{
  "n_kv_head": 1,
  "vocab_size": 2048,
  "activation": "swiglu",
  "norm": "rmsnorm",
  "norm_place": "pre",
  "norm_eps": 1e-05,
  "rope_base": 10000.0,
  "rope_fraction": 1.0,
  "tie_embeddings": false,
  "init_std_o": 0.0069,
  "init_std_down": 0.0046,
  "lr": 0.0032,
  "beta2": 0.99,
  "warmup_steps": 41,
  "steps": 6062
}
Each number is 128 + 24 x the weight over its row's rms, rounded and kept within 0 to 255. Layers, rows and columns count from 0. Numbers have three digits each. The size before them is the row's rms in percent of the matrix's.

# gate: layer 5 MLP gate, 576x256, rms 0.229, rows 180-210, columns 0-63
# up: layer 5 MLP up, 576x256, rms 0.23, rows 180-210, columns 0-63
# down: layer 5 MLP down (transposed), 576x256, rms 0.217, rows 180-210, columns 0-63
gate180 102:142127156168125132089146134130142122101165155106167107145116115131150150123143154136117110154137110140131121148173123124133150091113076128144146158123101166100152136118113147129151136138117124
up180 096:082139102093144130164129197107134118142150111094163151151111137178177131112123152149147108154114125165146080148181137152081121087122141142144118144124127096123125123071124130146100128109152155
down180 101:118094085133114111131095140138139131146111153136147109133125158136126106076121100111145121112104114099135127118103126167116166115129140113109125143170179146112157136138139144121146136131135123
gate181 098:129123117123103125108118108128145129093121104109121139098129113084181098099119156095148132171161100164092125134111113123148093105152152117154115102168127120122158101070127181129132131138096093
up181 104:120172107162123137150141127132158134133114126147130099126130104106102126144141135102161109100127111154131193169155121132185139093117138124147140098150126116105142145107121168183141132116076189
down181 101:117140102158143117134077139121187170108152106171123139100129120111147136141143104112133112155134172135152140128143146129123077114122151128099121141094165185132133124134088132084096138157120159
gate182 096:139105123115150125088114130113119125139111161091121089099153133152115130145110106162109135119106136086166111148079140131123084148109133107115138125077118144166146093142137145130154198188085109
up182 098:131153162100078143105091115143119137122165140178103170148135134116119110105138175119084142156139094142169091135087134141163133128156083124134132114116131145106117133152121127138110079106124181
down182 101:162126143097125102137107118121139152160173162128103135103111105138105131178151143092102153107142105133115166091141126125149121157164130131120133162122115130129191138155134111080120117139119114
gate183 098:123124101144091128144140114114134141172151139131084164131114186111114123079127134138126127043131099109147112113148091132119124152173124130148177091157106121125131118136125163117121144047114153
up183 101:137163142105113119161116139159143121109174173058112125102160141129073100090125086151138161118132097128120149091085129102139134148101122157129119092105126171128112155127101133077151113096147130
down183 098:110153118139125144123104123147137119100121154128108078112111136132103135091152159138143140137078091179097093128114143105159094131120099108113107099107137152132125147070118110119145180135188123
gate184 099:134169163137151082145132131147161131121138126149133163138166151097164140158130140118120114111143134121155164140147110138145137157117141107159066136145108135121117105159112124185146130115163101
up184 107:138105098127085159107133127113146116151155153063145103139072153148130125073158159091146112155115159129109143097133135136111126129110111112135096165078123131114113161077156171088137098123147140
down184 101:101129164139140113146156175114169162115155103099096093129121146160124099173134126106119128134129151162156112108136124122163149155109070140123153126148137130119125098119102089161117169134082077
gate185 106:120144119124118115123085160133153147102106110072129133075132172065142082147139152160137141136130149103142126134109130106135122119108136077091071135114119123083083119117118104123119131114140166
up185 103:155149095113121081151102158141108076140130160149099162104094135161121137133116131113126122107179139139116144136142130183120137112106126137127114101148141168135073099081164131109125088095142079
down185 104:135113114137101114126080152155105099159175129140093158157136153121135146107111157101161165131158153152104090103131112124136107124086124174120095112128112181107153096094111136120150099140116161
gate186 095:158127154107114097126135089139111169137154106117123158120104091100149137147129146111129092149127146123137152146121134089156123113143124110144126089137166118107112151123116120155108128129083164
up186 094:117155111097105122134180149172116119122124135092099116156115099155068130152136136111105150124141120140124102117136142152128123151142183118152136130144149096107129132108170132155120138100125149
down186 094:157135115133124102172169161121153116165130161134180132113134161173119163146124167100163112125109118173096095091172112112125171130116161113089151111148106131089142127112108141134116129141086109
gate187 099:109127110153133123128105068147139098137125121108119097139157101128136154143179146110160136118140143138166135103135106157118128078128105088116116073128112096101144096138130146106124163082153111
up187 095:148077125126140133117093169086099172128066105099129112126144155140125137122062126123189140095099092119126142161141128107115090127160177134146151186114134102146147130133140145109128133117163138
down187 097:094137109138141090128134140133150113147155142114096149120112153140116094126152119151119125101155085168075105139124145122097099147141116187151102132089135146141067131141107111135147111114135172
gate188 105:141149120157115163144156115088117080104115116135109140095130102149139088138105120134147091125075106127133108110124147149165108145107110122128082122109117170110072147094140082113106090129178142
up188 102:122134139165104137131162101120137133059116127089125130069139114127161120153138116135133083075098102114099147105146143191138151114142140111163064128113097097131137124132120137097109117138128140
down188 105:111121128133175179120118096145107139124089103123160151156094119100122108124097111165097099102108072124120162127129124122134131127123123136134122152116140115139130165154154114111110104137081115
gate189 103:102150139152141160165109143137115097123158119074120101124117124126115110102119130129086151106109114143116116122080114111131145129138100184118129125169162129123145184142129158148102129160132142
up189 098:077098125176101100098078120124137136105130112102117135117137136148167146105102143108137132137112134113099084165144124136154139107117160111142136145127157125160164127123168123154142146090162145
down189 102:086095129177127148103084091134103098103100170141160111144088122098124117098122166159118135113122161146138111120140147125118103132134158175120157138116153131122134092154142110104101125132131136
gate190 098:104120143134122144115122122163151131119116113181131124170076126177142138120105122140105154078112144116122129171160128118127105134125142150086166123131128118136104175120129132147120123059135177
up190 100:093126127122144150114128142104101088143117179162128175147143156128175098110113149144165123073127132144101137106151135168143133142121158124116122130143089137138118101138154091180147112180136136
down190 102:122102125138108089127096167071078117118155161113140131110123138118126130112145102125125158186146140125129116202136131156081152110118125107093171106160138092104127137107079156122119106112095119
gate191 101:112122119101126170093125133123143139127119126115134092101145085130146079115158099089131100113093115139092089132160128117139133161150132122103115127128137134101152084133134150122100150161116127
up191 096:088118121064121133140164120130112164141144096111131117141157110088132069090112141118135137088136077093087095154106110127168125122137118128093179127115131108104129125121103160152143108152107123
down191 098:117119074148121086136145143128117116107112126139121137114101107123158146136164135124110109158124212163114117169078163096167136137141104093118119120122127115124096156093113113100090116150161120
gate192 110:107144085109170096137094144155144170091169080129129106128131150121139115144127123132161166131117171155085053132144168138096133139149095160136124182142126120101097094114142136082108104136146142
up192 102:080103153110140100180151111102121165162133116127094111117131172095121153141126155117131147119125122156133113112145119115144116119136172131133101126110130127099070153178131125091102130135132128
down192 103:131101154124144115144127130086141118129118098165122175140146111108138133102080115079113144167132158101157106112124105072108084117164150133130109128144112118144130097158141173154086122151151130
gate193 104:116090119116126159105142124138139107136148114103162133157159099135134133123160166163131151150113144126107166114120121141128125083104104116169131145130116161138114107158094112145105101122168115
up193 096:133161146133140139120116160134109173143146109152127139098165130094156127165128111104069124110104120163147112153162104131144156130147119123121126109131172113075105110097149134147130162190124134
down193 099:102172143108129101128119118146157159145143146109132148113145086159157118120108060102155181130071187106135139154133156153138109094109116145108117107125106121140114153117124120135144136131111141
gate194 106:122134116148139108148164120130116129133139096138133117148086144134161112106124099146102173129099117085147103142123083120170196162135108123124143110205139113188107105125122129122157130102152132
up194 103:136095129101113150112130139149118113137140167140163145110133160137115182118147122164145070143142144130146103118178137183148181127168104132108143091126118120142125088125089128095131118145115116
down194 098:141112124139138139157138112108137128143172123135121156125127143164152112168142154137148100105100118110124145099125107168159143111158167085145100089101170124128123182113107084104098096130120149
gate195 108:155133176154104127154156137143140140137175106125149129126193133113139148121104145136139145142112113112157133122099165089117113139132130126145105170154133061114122156125121115122123141140108147
up195 106:129114108154108123102118098164095122130090122077151133119160114117144141125173086133077108118155103132084082170103134132113157089138120126161161120074105142101113094166134109130110088132122112
down195 100:135129123117141098130137134128114116117127134103100084154143135139152133165103119114148103094125128086123136113159164131106121152119147147139152093099124173105123103112135109155099140151125138
gate196 102:136101145118124096149115132130101115134130200124130106170177164125128128119145130113101132146159149120120150152117108153092119161093127137094094139128137134202115180088131140108113128135154143
up196 106:132102111139157121122099124113135101141179174159082089124149103088146155164074161135185090134123146163129129133136129132154149161128118147156117158127140073113143118132129113145128143172160125
down196 099:105173096122158106138117158102157145103132117122157141124180130170136156141099103114182122099057137122142090126147122148112130116111126121124101132121116146090105151108106141148169118124128095
gate197 096:136154152110102131140126164085101137141122127130147133102156086113131125137155111156134130125165139121110150104121121105098136101135084115122105119113089131126130124121085080148140102179158116
up197 101:136149093136129131139134134182096108108140158162149150132128138149154133116148129124104140146125102098124135133108118102136173102110129154094163146168121129105117118134139115088155090135115150
down197 096:134133056128110151150123148200139151147135128119146109129139151144119085151103109095129095134171138099130088097129093113110164133066124177172165115084135074108123139102137101096138116097130136
gate198 094:123161142163139147100147175118105132113079149083132127130133120109119140156143148106111121148156140113178123133135099121161118141147111115119115103110125119160123134129142144153079113145131091
up198 097:101137108120132140128131126170157111160146116130091156143092173159161090117147120117127139111104138137093120113128163119151118099122154135134127141136141147129119093128099139102107121159113118
down198 099:110119120125133113094114138107131098121111133076099211138145084092158111140113127099109092167085156124116121101113169114156133140113145139088164126086147108109127064140139105108109125131160120
gate199 104:105116123093105122118136108137119125095146139102160123144093088131172129119149117113152152122125087135135160128134128153132129126123113130092144106136173106161143146111124130117127119157127115
up199 108:131139183136141135125155051100151087112150097112129091113109119121124141131143110143129144114127117153122111142096121132134135100091128096089130153123158139121133141164088141161146102132152121
down199 100:124149176100138120140162114126131108110075123139153129115127146112176142145125084077102122140131118174115123137150110135105073094120151142128064128099119160169116149091120128119134115143091130
gate200 089:077132128072138165098137121110129130145105110164080139119173162080151089120129134114104109116120148120119118108094110135157142147124160112188096108132132100176157115164186126144086116191054109
up200 096:111134108073110128109127120101093126126169145134149126127135133144135137112110105110128110105124128157175128123149110120092142080092106109114110126133148185086167124100122107107119085122085131
down200 097:126157114134144146108094139119110138165187180105134129142145135120154129086127156125148092084130114135128101133142125119096132128135123118179179102145158109086178173148110135090148115120105142
gate201 094:137154113123120124110124172101148141098140133095094137136120104117120125136127113109104159134169111102132143090108142149130124134113152113121099136114137151092133130110176116142142169121127076
up201 095:154142094124095122140100161080099112088121176101145112121158126150117139130094128145116128155108104088124118131170117110101125101115181179149110123133106127119133164090105140161147147103159141
down201 100:122152163183120092101144107126143128113113165084089145145135075082102106116187135085113147100112134127145151204117111124159123119127116165111134127113108155119115134152101143135126130113125132
gate202 108:142125151157115126138131151130171141137163112162114113171124151148156114104111131148123119171164132168145149124153111123153125141142103133148162120092112083149112128088091112115099138086090104
up202 107:134111119144156126136112136158148140107137139172140124096088156120158137159142163104129104138163101147128177159155145112089118127138109149136097172151100153164152126150164152131121148157143130
down202 101:117050151151090116116149118116139142110109116109103103113093113131171154164133158113154134128147149124139099141132138122164168141139163155088107113133084129156132127128092122151125125113139143
gate203 096:179115109123112123169100100126140139120183130162063126140118088104123118124157089104155099097177157126111137102160129115104155098113129106111114118134160156119106139089152094106129087153171096
up203 097:106167133155150130146077119100165076136134134085136138061162132104133116166139107140147117122067124151092129145130142071139127190158109141169114111121121119161145098111113120157126194146123150
down203 099:140113065160131117119126140175186114134107151130119148112100123135118098108113161123071120098124132132121127106117134182107149146166100123110131122132148119120174110127167162095170145105147136
gate204 097:121137137136128126145122110137134149145159133145120120113126160130174102109160126168128131146127147118116145124143110145118154112164081097123143072138126075145145150182147110141102151108125124
up204 101:072146123118103126131100130131142128144100082123130130105101174137119099102117071110131155120109164122128094083147114079132175119162141140080122151096130106109143129129122166121166153158126134
down204 102:158143128122163062193104129105175126161126111108103131106173117107126152168150110147124133128115137104198155150121167122127135177118128142122117117145084146130126127144148129128135118105131130
gate205 094:160083108146094127127148148169174148114168148163153098162124178097172113146166158150135146132135114128154116130102114130068125123113151134170130120117100125100100126102139135114163139104082143
up205 102:124177113135122114127121156120096157145114131142129110115097129115114211109103144147153152155129104101148144139143152140160103162119123195124119179068144151143147109131154146134145153097106173
down205 100:123116143101138118151115168136157146137143141152133149109142134149104135084134147148201100182088117080129135115102188175114132127143117104104131133106120150094129155118137090148091131167141162
gate206 097:071124101176195135131168123150134121105162096096111118115086107176115073142157144105124139132147148140156111125125156117150153115127130116153123127112119179176117123118140157109121171089126126
up206 098:190138185115116108172129130094164142088170125120152135142135129130131090113133091125089135154152103117119144149119131139124100118137139130108103116092137149118097128093132134138146115188117145
down206 094:173122126114095153122098101117160114125091138125138091124153148149101085122113150131148158125094074113098120136124127165087094130129104145134128130108115156131135083115138092142151107109140134
gate207 100:118138162108178124139111165092136096095110137136128161113106124102150125137102120123141152134095117152164116159169132137134090126150133121090142125119121128151135121162131118220135101163143157
up207 104:113157148176113106134135133167121114156128157162161149093143115126141115128108089096070145094133115139124093096129077125082096138086138146158123153169133119138149140118164139160150136110138208
down207 097:107172144115112126123144105072118121111113113142177144083135092120127144155089154109118140103133123089143132122120140119162135212155121141122129119124094088154135114127106129146101114130156177
gate208 091:100125140063101158129165116148169204137129117127154153071134133170118122176130181125129110132146109160141124127131104151137109132106136103138100125180180134125123109086138172099118110151125119
up208 092:094131152155133128132141155151160090142121149104102145134143152121127101164120148129115122111147130163138164145107101126118144115096152120137135120140103133183106148166074104172122093162154148
down208 096:098164127131121103180145140121146160076111160087190103152143120133121172131149142163126139061077144139133124134104109142157138149161141100109176131142123121149169114163143111111082121131139096
gate209 104:120099179101156144112116111093114152162161119150121176115127136127146141166155155147086108122147150110157109132202158140103124146184136120115146117122123132098112159102147118116116140141183095
up209 102:119084140149150105159121129179103150118112165149141104085138111115104107111141121161117110105134155131121137125127139164113056135122102118097184112146158102162168159091155112134150134107155109
down209 099:103127176131117125145117187122119103130105094115124126148168109086102134092110113121117139129122145120138157098094166125142119073138160131145132128157144119111168141140117145106115095130112135
gate210 098:164115118090109121136106160130130106141165151183132130159119161125128064138140122111103182131144090159171096095132134140141100123152134129133131137108107078102124075122126115130121121117108170
up210 098:180106121100130179129114138102152102117135108116136140124133152137162149178168140150167143161098142151143098144145124140110117121116144133146153094122121119155152173145086126052112117132101148
down210 099:116117091129119113136146116153109119140132129142116167117155126128171144139140109143138104144098088127100110085135133111125145123098140091143137126122107100148120133138102109066112111080155171